From a checkpoint of a small transformer trained on Wikipedia.
Size: 11 layers, width 768, 12 heads of 64, MLP 2304 squared ReLU.
Architecture: RMSNorm before each block, rotary positions, no biases in attention or MLP, untied embeddings, paired heads, LayerScale, capped logits.
Training: a variant of Muon for these matrices, 1033M tokens, 7882 steps.
Each number is 200 + 20 x the weight over its row's rms, rounded and kept within 0 to 999. Layers, rows and columns count from 0. The size before them is the row's rms in percent of the matrix's.

# up: layer 8 MLP up, 2304x768, rms 0.0605, rows 1431-1466, columns 672-767
# down: layer 8 MLP down (transposed), 2304x768, rms 0.0446, rows 1431-1466, columns 672-767
up1431,100,194,192,223,196,215,210,199,173,168,223,186,175,210,210,191,147,205,219,234,180,226,221,231,175,187,182,185,161,171,183,188,202,200,179,224,157,189,200,174,192,171,138,228,203,166,207,187,221,171,174,199,223,172,190,201,174,247,206,194,214,198,207,209,181,199,219,219,203,175,213,211,206,179,191,210,206,167,188,205,188,212,233,210,203,202,251,200,201,192,169,171,196,172,191,184,174
down1431,108,195,180,169,180,199,201,195,176,165,203,211,170,203,197,220,189,217,201,206,237,214,185,201,204,228,177,180,197,203,212,211,212,212,220,213,179,204,225,186,218,172,210,216,182,179,220,219,232,182,176,209,198,188,181,196,250,203,172,227,245,208,192,187,178,162,206,159,212,213,211,243,194,227,189,190,199,207,182,188,228,153,186,210,172,210,173,224,189,180,217,174,221,206,164,208,210
up1432,108,208,181,209,246,178,187,217,220,181,235,206,183,195,198,207,199,187,221,180,198,223,185,218,209,195,238,188,202,176,212,208,189,230,190,165,173,182,181,219,201,192,230,207,207,184,191,195,180,198,214,204,194,222,203,204,159,220,215,204,202,168,168,216,214,168,239,190,192,212,218,198,235,214,191,163,151,213,224,161,230,184,181,185,196,228,193,211,222,184,173,212,170,213,182,185,215
down1432,106,180,161,168,217,175,208,206,170,177,245,155,188,210,186,213,226,168,206,226,200,221,192,177,196,203,221,168,234,171,198,210,178,207,212,197,205,211,205,203,218,188,197,186,234,168,185,209,216,190,234,196,207,194,213,192,214,185,197,187,239,163,188,218,194,203,233,182,209,174,235,213,237,153,199,196,184,194,199,195,142,182,201,191,194,188,196,229,223,181,205,205,212,208,240,214,204
up1433,097,195,174,217,175,196,227,203,216,214,203,186,187,220,198,204,159,179,191,223,187,241,188,215,208,188,230,211,233,170,194,242,167,216,230,201,185,170,186,161,237,245,195,179,158,202,185,186,220,188,194,175,213,190,179,206,188,222,222,181,212,190,198,191,212,202,195,194,182,185,220,194,160,192,179,211,189,207,231,198,179,191,209,224,230,206,186,202,215,181,238,202,196,227,212,238,164
down1433,096,193,175,230,181,203,195,199,209,204,197,226,245,193,202,198,179,194,221,191,247,207,209,241,185,181,239,217,214,219,192,226,200,227,208,190,167,187,184,183,214,238,241,180,221,209,202,182,193,186,203,194,170,220,217,227,187,192,232,169,233,227,218,188,199,190,200,218,188,175,227,218,177,188,199,218,209,173,197,201,219,181,217,170,199,239,221,214,200,234,205,225,195,218,201,224,223
up1434,093,197,213,180,207,193,225,190,168,258,166,200,193,211,185,203,213,192,212,198,215,200,221,193,197,211,217,188,208,223,210,209,187,187,203,210,208,184,215,198,168,137,192,188,225,184,205,209,189,169,218,180,213,195,178,226,214,213,215,189,171,206,198,199,187,192,198,192,197,177,174,213,210,232,204,167,223,170,191,208,221,185,210,188,184,212,209,195,214,209,237,203,204,222,208,204,170
down1434,095,233,205,190,202,192,193,210,203,229,192,214,192,210,214,189,196,166,251,207,185,216,219,225,201,196,196,224,235,207,197,190,211,158,234,223,205,193,189,181,201,182,229,183,217,201,207,181,187,214,221,211,215,204,188,183,189,196,193,227,173,211,178,215,203,195,209,212,207,193,209,186,177,215,173,171,198,202,185,205,167,191,201,200,160,163,221,187,205,211,189,206,218,155,216,179,216
up1435,102,196,184,209,198,209,197,219,200,228,170,213,176,220,192,201,208,207,189,178,214,222,228,224,186,181,188,214,188,240,182,203,178,196,220,182,201,188,181,227,215,212,216,216,198,206,211,204,198,179,220,225,221,185,178,227,209,202,194,208,157,221,175,208,197,209,184,197,188,187,203,207,173,217,210,224,157,215,219,170,194,193,200,212,207,180,183,188,205,218,229,220,206,175,210,183,181
down1435,116,204,185,206,185,177,217,188,203,215,190,197,203,230,196,228,206,199,190,191,224,179,232,195,208,236,191,183,185,251,196,162,194,195,203,180,184,207,197,181,235,202,191,181,204,204,203,180,185,206,162,181,196,219,203,205,201,225,209,181,172,217,164,203,197,211,211,170,171,239,188,182,218,179,197,210,142,232,200,177,179,186,194,212,169,218,209,191,184,210,202,174,207,188,188,189,160
up1436,101,176,186,171,166,192,213,189,179,167,222,191,177,198,230,190,190,209,185,227,210,208,189,211,175,192,198,197,221,211,188,180,188,195,216,213,160,180,191,204,189,227,223,216,231,186,224,200,231,184,191,194,209,227,188,210,227,205,208,214,180,222,219,196,194,188,218,206,209,203,179,192,192,248,181,216,178,203,192,176,191,229,206,210,192,217,240,219,204,192,176,211,206,211,216,237,170
down1436,116,182,196,208,196,215,191,187,229,213,211,201,203,215,223,222,224,193,168,218,203,187,192,194,195,209,191,237,215,202,143,186,158,224,220,199,209,207,186,167,207,219,212,224,228,203,219,214,192,225,181,199,156,219,222,191,240,212,180,221,191,196,197,202,195,202,209,220,208,160,188,248,216,220,225,222,210,203,202,195,230,215,165,208,192,196,194,199,198,220,219,213,236,196,198,197,195
up1437,095,211,197,202,203,196,188,235,203,201,179,234,202,229,173,200,232,195,199,222,203,166,193,209,218,167,221,196,210,200,197,225,209,205,180,194,200,185,213,222,236,227,233,192,177,181,229,162,201,168,214,216,193,193,201,199,213,198,191,200,215,174,195,227,213,177,245,205,203,216,203,186,168,224,221,234,210,194,219,171,173,209,173,214,192,215,197,226,160,212,202,187,190,167,197,192,228
down1437,091,196,218,211,199,231,202,207,199,203,194,207,212,197,168,202,231,165,188,203,207,205,168,226,191,200,195,187,232,232,160,199,202,195,176,225,197,186,208,192,214,192,185,185,223,179,224,211,199,224,200,202,218,191,163,222,235,198,184,206,188,196,206,214,220,158,237,193,213,225,200,210,165,220,187,233,175,170,209,211,206,219,211,198,159,216,207,193,202,181,201,214,164,212,201,223,221
up1438,099,222,176,233,196,203,216,200,190,235,196,189,193,174,185,198,192,228,221,218,191,208,190,188,205,264,201,187,234,195,179,221,224,182,217,187,159,225,197,180,173,213,203,225,207,205,233,196,225,184,224,207,199,197,195,167,198,197,220,201,213,188,176,234,249,219,186,205,159,184,170,169,234,196,205,178,197,195,224,190,196,189,221,206,233,224,222,209,200,221,205,186,182,202,171,218,211
down1438,096,217,199,207,184,195,182,180,210,200,239,178,192,224,214,176,172,178,214,209,208,206,169,174,186,199,174,220,190,177,235,197,181,192,168,189,186,207,214,232,216,192,215,209,204,176,237,209,219,204,221,213,182,193,197,191,190,206,197,239,205,181,185,213,222,216,207,182,197,185,209,177,200,188,210,193,223,193,176,224,187,227,210,214,191,225,184,207,169,224,202,211,208,171,159,182,197
up1439,086,194,197,195,191,182,242,185,236,205,195,192,192,163,216,165,195,187,199,187,190,183,191,209,158,199,211,219,206,203,215,206,147,128,188,178,211,195,208,194,223,192,193,192,209,181,207,225,204,213,225,176,176,190,197,225,198,200,196,208,198,193,187,210,195,197,207,219,204,197,203,200,235,180,179,225,183,223,181,154,185,220,193,200,200,171,175,189,215,248,188,199,170,184,194,189,216
down1439,093,220,203,198,192,196,199,217,154,196,169,205,184,192,188,232,170,182,194,175,202,189,199,179,186,200,247,191,228,226,180,206,197,167,220,245,188,171,224,179,219,208,191,166,216,177,179,213,224,190,191,174,187,200,214,188,207,188,189,179,215,208,174,194,189,209,173,215,211,199,213,218,180,200,211,199,208,176,169,237,162,175,200,207,203,186,226,195,175,218,219,213,194,219,217,177,199
up1440,096,242,224,173,213,238,192,194,193,216,203,188,195,194,206,178,194,245,192,177,190,168,201,202,192,217,163,190,181,182,184,204,207,184,188,228,182,187,208,161,190,235,216,195,202,201,175,178,210,224,212,190,189,211,185,203,205,182,165,154,204,208,188,240,200,199,195,189,163,160,226,194,192,179,215,207,176,225,194,217,177,179,221,214,229,228,207,188,218,200,215,210,214,161,169,240,193
down1440,092,211,209,211,209,224,209,184,188,241,217,216,204,193,236,181,168,224,182,202,197,230,174,187,148,175,218,197,223,215,257,204,222,173,204,226,178,188,209,198,177,217,189,225,237,180,169,186,202,189,192,197,214,200,214,206,205,204,177,175,180,188,192,214,203,218,165,170,158,184,195,224,217,184,193,195,195,171,176,210,184,158,217,157,203,214,162,195,204,218,182,217,163,198,207,200,183
up1441,105,209,191,198,190,208,201,183,183,228,186,180,205,201,190,195,165,192,179,165,207,196,179,196,206,205,204,195,212,216,208,232,201,214,183,157,170,195,192,209,194,214,172,202,208,201,216,196,198,196,187,182,229,228,216,206,223,213,209,201,222,196,238,219,201,163,201,197,187,218,208,232,168,194,187,195,177,195,196,182,207,214,180,182,215,207,165,185,184,193,171,185,175,203,215,213,212
down1441,110,214,207,182,187,169,203,188,156,217,206,207,183,257,181,193,174,207,245,161,173,172,228,180,199,211,190,189,208,207,199,206,198,195,204,165,208,199,204,209,161,204,155,189,189,179,241,189,179,212,175,237,198,230,231,192,196,212,169,181,168,163,208,194,204,212,190,207,183,222,217,190,219,198,207,195,202,184,196,202,239,224,190,151,215,188,184,178,228,180,208,177,173,197,235,198,234
up1442,091,213,187,190,230,201,187,230,178,197,258,194,195,201,189,200,205,182,185,180,184,244,196,183,186,188,188,243,177,188,218,150,222,218,189,212,212,213,165,123,224,170,184,200,177,189,203,162,191,172,219,211,199,171,178,219,161,210,220,208,208,200,236,226,194,213,215,190,185,192,188,191,256,195,187,215,208,188,152,207,205,205,203,229,193,221,172,224,187,188,200,208,192,192,204,200,183
down1442,094,249,212,180,200,183,214,179,197,207,212,204,219,230,228,207,219,159,200,197,171,187,189,203,169,180,172,224,241,196,221,137,197,225,217,208,221,228,196,196,222,184,190,189,208,219,193,212,163,210,185,206,209,202,175,210,208,211,180,207,194,214,213,230,201,215,229,197,183,181,186,192,209,218,167,190,212,218,214,196,184,206,222,189,200,205,180,190,180,219,192,210,248,160,198,207,200
up1443,108,204,189,196,178,169,188,194,220,174,197,225,186,223,206,199,197,201,192,212,240,220,202,185,211,167,161,226,181,190,188,216,226,172,216,193,199,198,231,206,226,182,253,203,202,195,192,208,241,217,208,208,192,204,204,223,176,212,195,186,176,177,207,201,227,191,204,185,179,204,187,209,229,196,197,182,208,215,225,202,228,206,220,241,164,232,205,211,211,165,183,169,208,195,213,196,172
down1443,113,202,210,202,194,222,190,221,210,176,200,191,196,222,248,192,185,153,196,200,217,201,212,219,192,214,172,175,224,169,171,193,179,197,207,177,206,237,210,216,207,199,228,194,185,234,215,217,247,209,166,198,179,221,184,188,179,209,240,190,195,209,216,196,220,212,221,213,206,201,205,194,197,201,212,181,257,234,198,169,244,197,206,198,188,206,197,181,202,193,202,211,203,202,178,189,215
up1444,100,170,187,202,201,232,243,210,223,227,193,211,202,208,216,230,199,203,188,212,189,220,208,187,175,196,140,210,201,223,196,215,200,176,205,185,180,169,233,192,219,168,168,167,256,209,182,234,202,179,209,194,233,203,186,199,208,192,195,207,170,158,233,171,220,166,212,211,181,201,168,192,200,183,223,205,178,204,227,197,146,188,194,196,206,213,202,186,233,205,207,202,184,202,210,191,195
down1444,104,194,198,181,188,204,226,212,211,212,189,198,195,175,204,226,179,222,225,212,193,211,188,211,221,198,208,224,182,190,182,205,209,202,183,166,193,202,209,193,172,193,201,226,215,217,215,205,169,195,189,202,230,202,192,207,188,186,204,197,158,195,216,181,208,192,214,214,209,184,195,185,209,195,168,193,199,201,205,194,171,210,216,206,211,202,198,180,207,206,207,190,193,205,212,215,191
up1445,109,205,238,197,223,210,233,200,169,216,207,183,181,188,199,197,202,222,210,194,197,180,195,182,196,208,172,189,219,237,215,242,176,252,199,180,198,207,164,186,187,161,215,174,174,198,205,178,178,217,191,192,197,186,183,209,215,195,228,235,211,179,222,208,212,204,211,208,227,220,191,197,229,219,225,234,189,172,147,207,180,210,203,207,143,214,189,210,193,190,212,177,213,194,165,189,229
down1445,099,204,194,213,194,218,204,243,187,197,213,205,215,184,214,186,195,184,220,210,192,163,201,209,188,207,184,199,218,175,203,196,190,219,188,175,216,206,192,223,222,228,198,190,223,245,205,153,178,179,208,191,235,210,225,200,175,170,221,201,192,196,182,211,197,184,189,178,223,207,204,204,164,207,206,186,217,195,206,220,203,200,216,184,194,182,210,202,173,209,227,195,193,193,214,170,205
up1446,088,165,211,183,203,138,205,193,197,208,206,190,196,184,214,195,237,204,182,173,176,229,202,202,169,221,201,235,189,164,205,187,227,208,189,204,233,205,197,197,198,184,182,191,184,217,194,195,191,197,199,196,208,171,191,225,170,227,198,222,181,167,201,213,201,197,204,208,183,185,184,159,201,201,204,181,209,196,187,176,186,185,206,222,183,196,223,191,186,225,239,183,174,220,232,191,216
down1446,089,190,169,220,185,174,208,173,185,193,180,193,219,217,207,214,205,188,187,202,203,203,182,172,206,209,213,213,185,174,222,185,209,178,190,190,226,205,228,201,225,167,218,209,196,213,171,244,212,214,178,187,212,173,175,208,233,201,209,234,220,213,211,225,217,167,202,195,234,182,172,217,213,204,187,195,182,205,216,186,199,189,208,164,184,209,229,201,206,192,219,225,196,210,210,208,188
up1447,096,176,144,171,181,220,202,187,210,203,200,221,183,189,201,197,192,243,214,206,210,219,202,232,216,195,184,209,227,218,205,216,224,189,219,177,205,192,254,195,207,237,209,204,164,207,198,210,201,210,226,204,212,204,227,172,205,200,203,192,220,171,185,184,218,202,175,158,228,211,209,207,196,178,201,201,239,203,209,197,166,201,183,242,215,184,225,197,179,190,198,176,199,208,201,226,199
down1447,088,202,192,201,196,216,173,173,176,216,178,197,228,195,240,209,185,218,207,189,228,157,217,191,171,210,213,158,186,167,239,177,213,172,189,194,159,167,174,187,198,229,203,190,209,232,190,194,167,230,205,180,224,233,238,187,206,231,216,196,189,186,176,205,174,215,196,210,230,194,187,197,174,181,217,217,224,182,201,243,257,190,194,199,203,155,255,185,176,180,207,182,218,207,225,192,190
up1448,115,195,179,212,197,213,221,182,219,186,168,183,222,164,184,194,161,194,193,208,213,207,188,202,195,218,176,190,223,187,192,193,217,196,197,249,214,225,209,216,174,184,221,201,173,222,151,177,199,162,211,225,206,210,185,180,186,196,173,205,179,195,226,191,171,188,191,237,194,169,200,194,207,187,208,183,219,219,149,216,212,167,196,199,205,172,196,161,184,193,209,230,182,210,186,212,176
down1448,110,189,234,206,172,212,181,225,189,181,210,206,155,187,198,222,195,219,233,164,216,218,215,183,215,207,215,195,182,213,208,162,213,196,200,194,201,155,217,213,165,149,208,189,222,223,201,236,201,168,186,223,211,187,168,210,209,192,197,210,210,210,220,218,214,188,178,211,134,216,210,192,191,172,179,183,195,176,157,180,164,219,264,221,213,206,157,205,165,179,238,192,167,235,184,197,224
up1449,099,189,185,199,183,227,205,176,207,233,223,213,213,211,187,213,201,175,210,194,192,221,195,203,156,169,192,229,189,147,192,195,220,180,175,202,187,202,202,210,188,210,196,221,191,190,220,191,205,205,205,198,196,229,221,165,215,209,222,187,195,208,210,171,190,219,169,223,199,234,182,222,218,196,191,227,173,198,185,205,226,201,187,197,187,194,189,167,202,199,213,206,200,222,219,220,175
down1449,102,176,166,219,220,207,217,207,224,222,215,226,266,198,168,181,222,191,173,182,169,199,213,191,202,215,199,229,191,195,201,204,188,199,223,190,215,205,163,205,191,253,200,213,215,205,182,215,217,206,198,184,166,183,198,191,201,169,198,184,198,205,193,212,219,223,210,196,169,192,229,190,233,255,178,184,204,202,194,195,238,205,168,191,194,212,207,166,202,214,218,167,207,233,183,192,201
up1450,093,239,183,173,205,197,189,222,199,190,175,219,213,221,200,202,212,189,211,222,233,259,192,208,175,204,193,221,213,178,181,185,237,198,181,208,230,203,210,179,229,214,189,200,191,218,205,172,214,204,214,211,188,206,183,194,207,187,209,175,186,216,235,182,199,200,207,226,154,202,198,207,188,202,221,184,201,195,181,220,247,196,175,193,233,215,179,185,180,195,233,207,183,203,209,183,228
down1450,096,175,181,219,187,195,214,200,197,195,255,209,170,181,189,223,209,214,180,184,234,197,197,205,226,200,156,184,207,213,217,169,220,212,205,211,190,234,197,159,209,172,244,202,198,184,210,212,204,201,186,204,187,198,192,240,209,192,214,222,179,199,163,192,211,212,190,204,210,220,187,212,175,230,187,240,170,267,163,192,199,248,207,232,182,189,207,194,195,170,208,213,216,182,218,193,182
up1451,106,206,203,200,193,249,209,201,207,201,216,194,242,205,168,223,208,185,193,194,187,191,184,227,207,183,188,179,207,218,166,192,191,212,225,225,233,263,191,184,217,206,182,195,226,197,177,219,203,207,178,212,189,205,230,204,211,144,198,170,188,207,211,214,228,177,192,171,201,193,188,204,175,204,168,198,213,182,214,226,218,241,187,163,210,180,191,195,182,217,193,206,217,213,191,195,234
down1451,102,183,196,197,176,192,231,231,207,181,182,202,186,196,160,148,210,176,222,174,153,165,197,195,224,218,208,200,182,196,190,180,232,194,183,175,218,184,172,181,208,196,183,216,203,190,145,236,190,166,183,217,163,225,195,195,214,204,235,218,215,177,211,206,223,221,210,237,176,182,206,168,198,216,207,203,232,198,218,226,207,188,175,207,201,206,194,207,199,216,193,206,182,186,227,191,197
up1452,104,192,137,194,200,211,200,175,162,194,205,214,213,217,240,232,210,176,210,199,220,237,244,207,165,219,185,201,171,238,190,201,182,186,201,220,194,207,183,201,209,221,219,166,214,221,192,198,206,206,204,179,180,189,208,208,222,228,183,224,174,165,198,222,196,169,219,192,179,213,231,189,188,214,211,192,177,173,236,198,176,178,194,165,198,229,199,216,216,193,205,210,199,208,187,181,183
down1452,098,160,196,189,165,228,196,183,210,178,231,245,223,192,219,181,223,236,207,207,201,192,200,172,207,189,188,191,217,200,200,205,227,163,166,219,217,213,191,197,174,181,193,231,182,204,192,181,215,221,188,185,182,184,215,187,187,212,176,234,206,166,210,188,207,186,183,203,201,194,190,175,219,203,159,199,187,174,193,204,186,185,205,185,170,203,230,196,161,193,185,218,170,197,211,211,215
up1453,110,195,203,228,197,174,189,194,214,191,204,192,216,179,194,189,211,160,191,198,210,166,203,207,193,195,218,168,212,219,159,195,221,176,197,217,205,199,193,190,239,193,200,187,235,200,201,221,177,208,164,195,211,242,201,248,216,185,197,205,245,196,210,209,187,209,184,160,231,186,236,187,206,184,210,157,219,232,159,170,195,183,225,205,195,228,208,158,176,213,212,178,204,220,215,185,192
down1453,102,176,191,203,187,187,184,187,221,183,233,194,206,229,173,181,203,169,174,195,162,225,153,200,216,227,195,196,209,213,181,198,171,204,206,208,181,210,187,190,218,198,216,227,228,205,194,228,206,202,206,198,214,219,210,185,222,183,222,197,239,168,195,218,215,236,212,192,222,166,228,189,208,192,205,259,223,223,180,172,226,169,215,180,182,206,241,192,184,204,202,219,197,192,192,219,178
up1454,101,165,159,209,173,176,187,211,187,211,212,189,188,211,202,189,197,169,191,216,206,194,186,195,205,225,213,217,195,194,184,205,184,213,184,218,176,251,225,174,209,195,182,224,178,213,219,200,181,219,245,193,194,202,233,196,237,210,190,201,224,234,168,181,175,209,212,170,182,193,212,215,181,227,212,197,195,208,191,172,216,210,177,188,204,200,240,182,200,186,187,192,190,208,187,217,219
down1454,099,183,171,190,197,215,219,203,202,191,219,177,162,196,205,188,177,162,218,183,181,207,165,203,183,218,172,190,202,258,207,220,187,185,198,182,194,185,188,185,193,201,225,196,178,186,188,215,214,203,194,186,209,198,180,184,182,200,179,179,179,194,165,194,198,199,197,195,153,203,220,226,202,229,195,192,209,205,186,194,189,212,190,154,168,218,202,220,179,226,173,205,186,162,167,207,173
up1455,091,173,220,210,257,230,190,180,202,213,183,187,193,216,219,205,183,218,252,202,188,179,194,205,230,171,218,205,191,192,175,188,184,186,217,202,229,230,201,192,201,174,176,180,203,175,206,226,209,194,227,210,215,223,179,192,215,195,229,197,152,197,237,198,220,219,216,212,213,207,195,206,188,234,266,245,179,233,198,224,207,208,211,208,169,191,222,199,193,198,218,180,200,200,210,195,220
down1455,095,226,209,226,196,191,197,220,190,218,174,226,194,177,171,196,205,203,207,200,205,223,210,171,162,222,222,174,228,203,189,215,171,224,194,225,191,203,216,198,220,156,177,199,219,202,234,200,191,221,232,229,226,182,134,208,185,199,174,196,193,185,213,199,235,191,200,189,173,200,230,170,197,155,184,161,214,189,197,203,194,192,193,226,225,216,167,201,206,190,210,206,209,159,211,169,229
up1456,089,225,193,216,195,185,226,197,214,217,235,202,181,189,171,192,180,208,200,223,236,209,208,174,173,219,184,189,183,206,214,175,178,191,181,178,178,216,186,227,185,200,178,177,231,211,250,187,199,192,191,183,224,172,194,194,192,241,166,197,220,196,185,204,168,202,221,185,197,231,191,209,194,218,158,154,158,224,217,202,219,201,216,232,182,205,196,228,223,198,198,184,165,172,202,240,203
down1456,089,173,224,193,202,187,209,211,192,182,227,189,191,221,206,199,198,204,186,166,225,191,219,205,177,171,191,214,196,189,215,212,217,190,191,190,192,174,211,214,208,178,229,179,194,234,194,165,201,218,178,188,220,212,208,202,222,213,203,191,170,174,213,199,193,209,234,211,164,196,193,173,201,204,197,228,208,211,199,205,210,199,186,221,226,199,220,203,194,191,234,215,198,184,181,179,216
up1457,099,228,198,223,201,237,167,242,224,241,211,220,224,193,186,183,164,185,250,190,154,204,223,147,203,188,183,204,196,179,226,200,219,206,190,184,203,221,205,179,202,207,180,190,212,180,154,176,227,206,207,186,216,214,182,212,186,218,199,199,237,232,221,214,188,202,161,205,175,195,207,159,201,195,209,221,202,236,196,234,178,194,199,240,203,226,225,169,212,170,186,205,218,182,199,217,195
down1457,099,202,214,227,204,205,224,208,194,210,196,219,223,194,200,197,189,218,192,213,200,240,192,201,179,189,198,207,195,161,238,194,227,183,221,195,185,256,219,213,196,202,195,193,227,181,204,187,197,206,217,238,169,202,188,182,198,201,192,166,230,187,228,160,216,226,210,184,172,202,190,178,202,227,207,224,188,210,205,221,175,207,215,241,168,211,225,207,202,192,194,182,204,210,168,179,190
up1458,094,224,171,200,217,201,193,179,176,202,211,214,180,183,219,223,193,178,191,201,169,195,189,200,200,181,183,227,209,223,195,214,181,161,202,197,199,198,196,225,207,214,214,198,200,182,211,214,243,256,181,198,229,207,225,229,201,187,190,208,233,206,200,196,199,215,204,219,201,207,162,216,201,229,168,216,223,206,173,189,216,229,166,217,210,244,228,222,235,172,200,230,219,224,214,188,204
down1458,109,203,166,193,219,198,162,183,192,205,193,198,198,179,204,244,181,205,199,171,226,185,172,208,216,211,192,197,223,203,187,198,188,182,193,194,239,209,213,212,202,193,226,207,215,197,182,173,186,167,228,186,228,198,176,194,203,192,187,212,196,220,152,196,198,188,174,169,210,182,187,245,176,204,197,187,226,191,178,181,237,182,190,189,193,230,258,210,211,200,201,188,170,229,184,183,197
up1459,103,205,164,208,190,200,228,213,209,198,185,217,215,175,217,176,209,216,238,203,204,231,193,200,188,211,183,197,207,180,193,235,225,211,203,201,179,227,203,197,188,224,211,206,206,194,191,180,207,220,191,199,201,221,194,192,212,190,212,232,224,206,209,217,194,194,189,191,198,214,187,168,200,204,187,200,208,249,202,188,214,212,207,188,215,175,190,180,187,207,164,232,190,221,236,190,183
down1459,090,192,224,256,229,195,202,193,179,200,194,231,182,219,224,219,223,156,197,177,204,196,200,181,251,178,209,225,213,202,188,205,192,172,175,176,202,212,206,238,228,184,228,208,212,211,143,213,197,207,157,195,207,204,222,156,238,186,176,218,206,239,208,181,130,177,195,184,207,193,206,190,192,177,198,201,185,246,168,151,190,193,234,223,239,197,204,170,193,207,163,174,206,204,195,218,194
up1460,095,231,192,186,195,190,235,194,227,172,227,188,196,220,194,200,165,174,204,198,187,159,234,197,210,195,171,214,212,195,173,207,188,181,205,207,170,184,227,226,196,190,197,214,241,205,210,186,188,193,188,219,199,182,180,194,175,193,176,233,215,173,154,169,210,189,204,196,206,201,194,203,200,214,182,230,218,184,184,212,165,175,170,164,194,225,189,209,204,204,179,190,195,153,205,211,194
down1460,094,206,160,185,177,172,209,218,219,210,229,170,195,249,172,176,190,203,197,217,216,189,263,220,225,206,209,225,225,189,210,160,221,180,201,210,179,206,195,207,184,194,245,171,192,196,208,208,168,207,164,272,247,178,202,210,201,203,192,191,187,192,183,202,198,181,190,185,179,178,210,152,199,208,176,207,243,182,193,214,182,187,207,217,219,173,214,170,195,221,181,196,226,152,179,206,205
up1461,086,201,190,226,206,186,216,165,252,170,187,169,222,183,197,188,201,196,215,183,179,209,214,242,194,198,221,203,187,203,192,191,189,209,200,192,159,199,203,196,208,199,178,213,250,203,222,247,206,160,238,210,191,222,200,198,184,207,197,218,198,231,179,169,218,228,195,210,189,233,204,210,211,230,197,186,220,218,190,196,202,216,167,175,215,189,189,182,184,192,227,182,172,243,209,217,195
down1461,084,182,205,194,201,190,200,196,196,186,188,207,208,201,204,204,181,202,192,203,237,178,206,185,157,209,181,170,203,216,211,203,185,195,219,195,175,213,170,197,200,197,184,212,215,189,189,158,196,207,211,172,217,200,190,215,200,188,185,194,184,170,219,225,174,185,215,187,215,231,170,227,217,226,238,209,193,220,187,223,226,207,192,207,223,190,193,171,228,197,224,228,207,176,202,210,210
up1462,103,210,201,203,189,202,188,222,214,232,152,215,183,189,170,166,221,151,202,207,189,204,174,198,212,171,185,244,191,210,197,172,213,158,182,221,230,218,222,229,193,183,165,215,232,152,205,230,197,229,216,185,206,212,242,166,170,221,191,175,206,214,215,185,191,219,186,171,189,161,178,129,210,186,188,207,195,201,186,152,216,218,248,213,211,222,212,187,202,183,196,220,178,214,181,200,195
down1462,110,188,226,198,187,195,152,172,215,200,180,203,225,195,200,200,202,169,211,214,197,235,199,195,226,189,183,200,235,212,209,210,210,159,179,207,191,169,196,183,220,224,179,233,153,189,197,209,176,211,213,210,207,200,216,218,216,208,176,194,253,178,188,198,194,201,176,212,188,170,223,176,197,207,197,195,182,209,171,178,206,197,259,183,228,191,214,197,209,215,187,185,210,199,228,209,217
up1463,105,186,194,180,190,196,206,222,212,157,204,215,169,222,192,166,193,191,211,214,179,211,196,185,224,196,228,193,182,205,180,243,242,202,207,212,205,194,203,199,185,223,217,212,192,181,221,186,217,217,174,203,211,191,183,227,234,223,229,240,200,204,182,195,209,221,203,201,207,227,202,208,194,241,223,250,204,189,206,194,235,225,219,187,221,201,219,238,233,249,225,190,207,202,220,216,197
down1463,113,192,206,168,232,181,204,165,192,188,209,216,206,226,199,199,217,185,214,213,186,185,214,195,181,172,190,206,181,197,208,221,239,188,204,212,192,224,171,208,175,212,176,215,191,191,184,215,172,194,207,196,230,224,194,193,217,177,234,200,179,193,166,232,200,231,178,216,189,190,194,213,218,251,207,173,195,236,206,206,210,202,222,159,211,216,178,198,194,190,217,170,180,251,195,224,209
up1464,101,204,199,194,184,200,158,167,158,188,218,239,211,201,186,203,171,191,211,209,206,221,194,215,212,184,196,213,226,172,206,188,216,184,176,231,220,213,205,222,180,214,187,250,190,216,225,204,221,176,186,203,186,179,175,162,221,201,226,188,190,166,189,265,170,194,149,186,217,205,192,199,165,191,196,225,176,164,187,247,216,196,192,217,204,238,199,222,216,221,216,203,174,210,201,202,163
down1464,098,202,206,209,206,183,213,222,187,219,196,218,210,179,200,228,194,209,189,199,249,199,199,214,177,194,190,190,163,225,194,205,235,220,208,160,220,187,230,205,181,224,183,210,195,184,245,226,190,148,176,195,182,209,210,195,218,214,225,161,201,203,173,220,181,188,172,200,204,218,179,204,203,210,176,219,205,200,220,178,174,196,221,171,197,205,181,220,234,214,203,209,190,177,228,199,184
up1465,099,204,207,193,212,211,183,194,169,187,218,202,196,188,190,219,198,210,205,210,201,213,245,192,194,204,187,190,220,209,223,186,205,220,200,156,213,182,212,215,177,201,150,196,136,171,222,195,199,199,185,189,178,203,217,190,188,185,195,198,241,176,197,180,225,204,175,162,220,212,204,190,183,195,207,169,188,192,222,200,217,232,202,201,195,246,197,206,181,205,220,181,148,173,197,207,182
down1465,093,197,202,184,192,163,201,185,187,184,174,182,181,191,211,199,200,191,226,230,209,192,218,214,207,173,175,208,205,164,231,180,188,189,190,215,186,221,185,190,193,214,193,195,227,179,203,228,214,223,238,162,209,206,194,211,199,194,160,170,224,178,204,211,220,224,249,206,197,209,226,161,208,227,159,189,201,200,213,171,192,217,183,156,204,218,236,178,154,215,207,208,205,171,240,192,207
up1466,093,209,182,177,218,197,167,188,205,156,170,190,190,184,237,194,179,196,224,212,218,158,174,195,189,218,194,198,174,178,200,194,174,217,198,216,224,193,187,233,202,190,196,210,192,192,189,196,205,197,187,230,228,185,215,197,199,224,192,165,204,244,171,202,197,188,212,190,175,201,218,208,231,159,199,172,211,146,183,215,212,223,198,159,173,208,176,191,201,234,187,193,189,205,205,176,168
down1466,099,213,198,203,162,149,203,192,203,137,185,177,246,183,219,219,174,193,227,213,197,149,200,219,188,164,192,215,181,203,229,236,224,185,203,185,211,205,178,216,199,164,221,223,213,201,186,213,175,180,227,186,191,188,219,215,197,210,195,210,207,213,184,219,176,216,208,212,214,239,187,173,218,191,219,205,237,208,202,243,196,184,227,209,201,192,197,173,198,212,213,164,187,173,210,201,176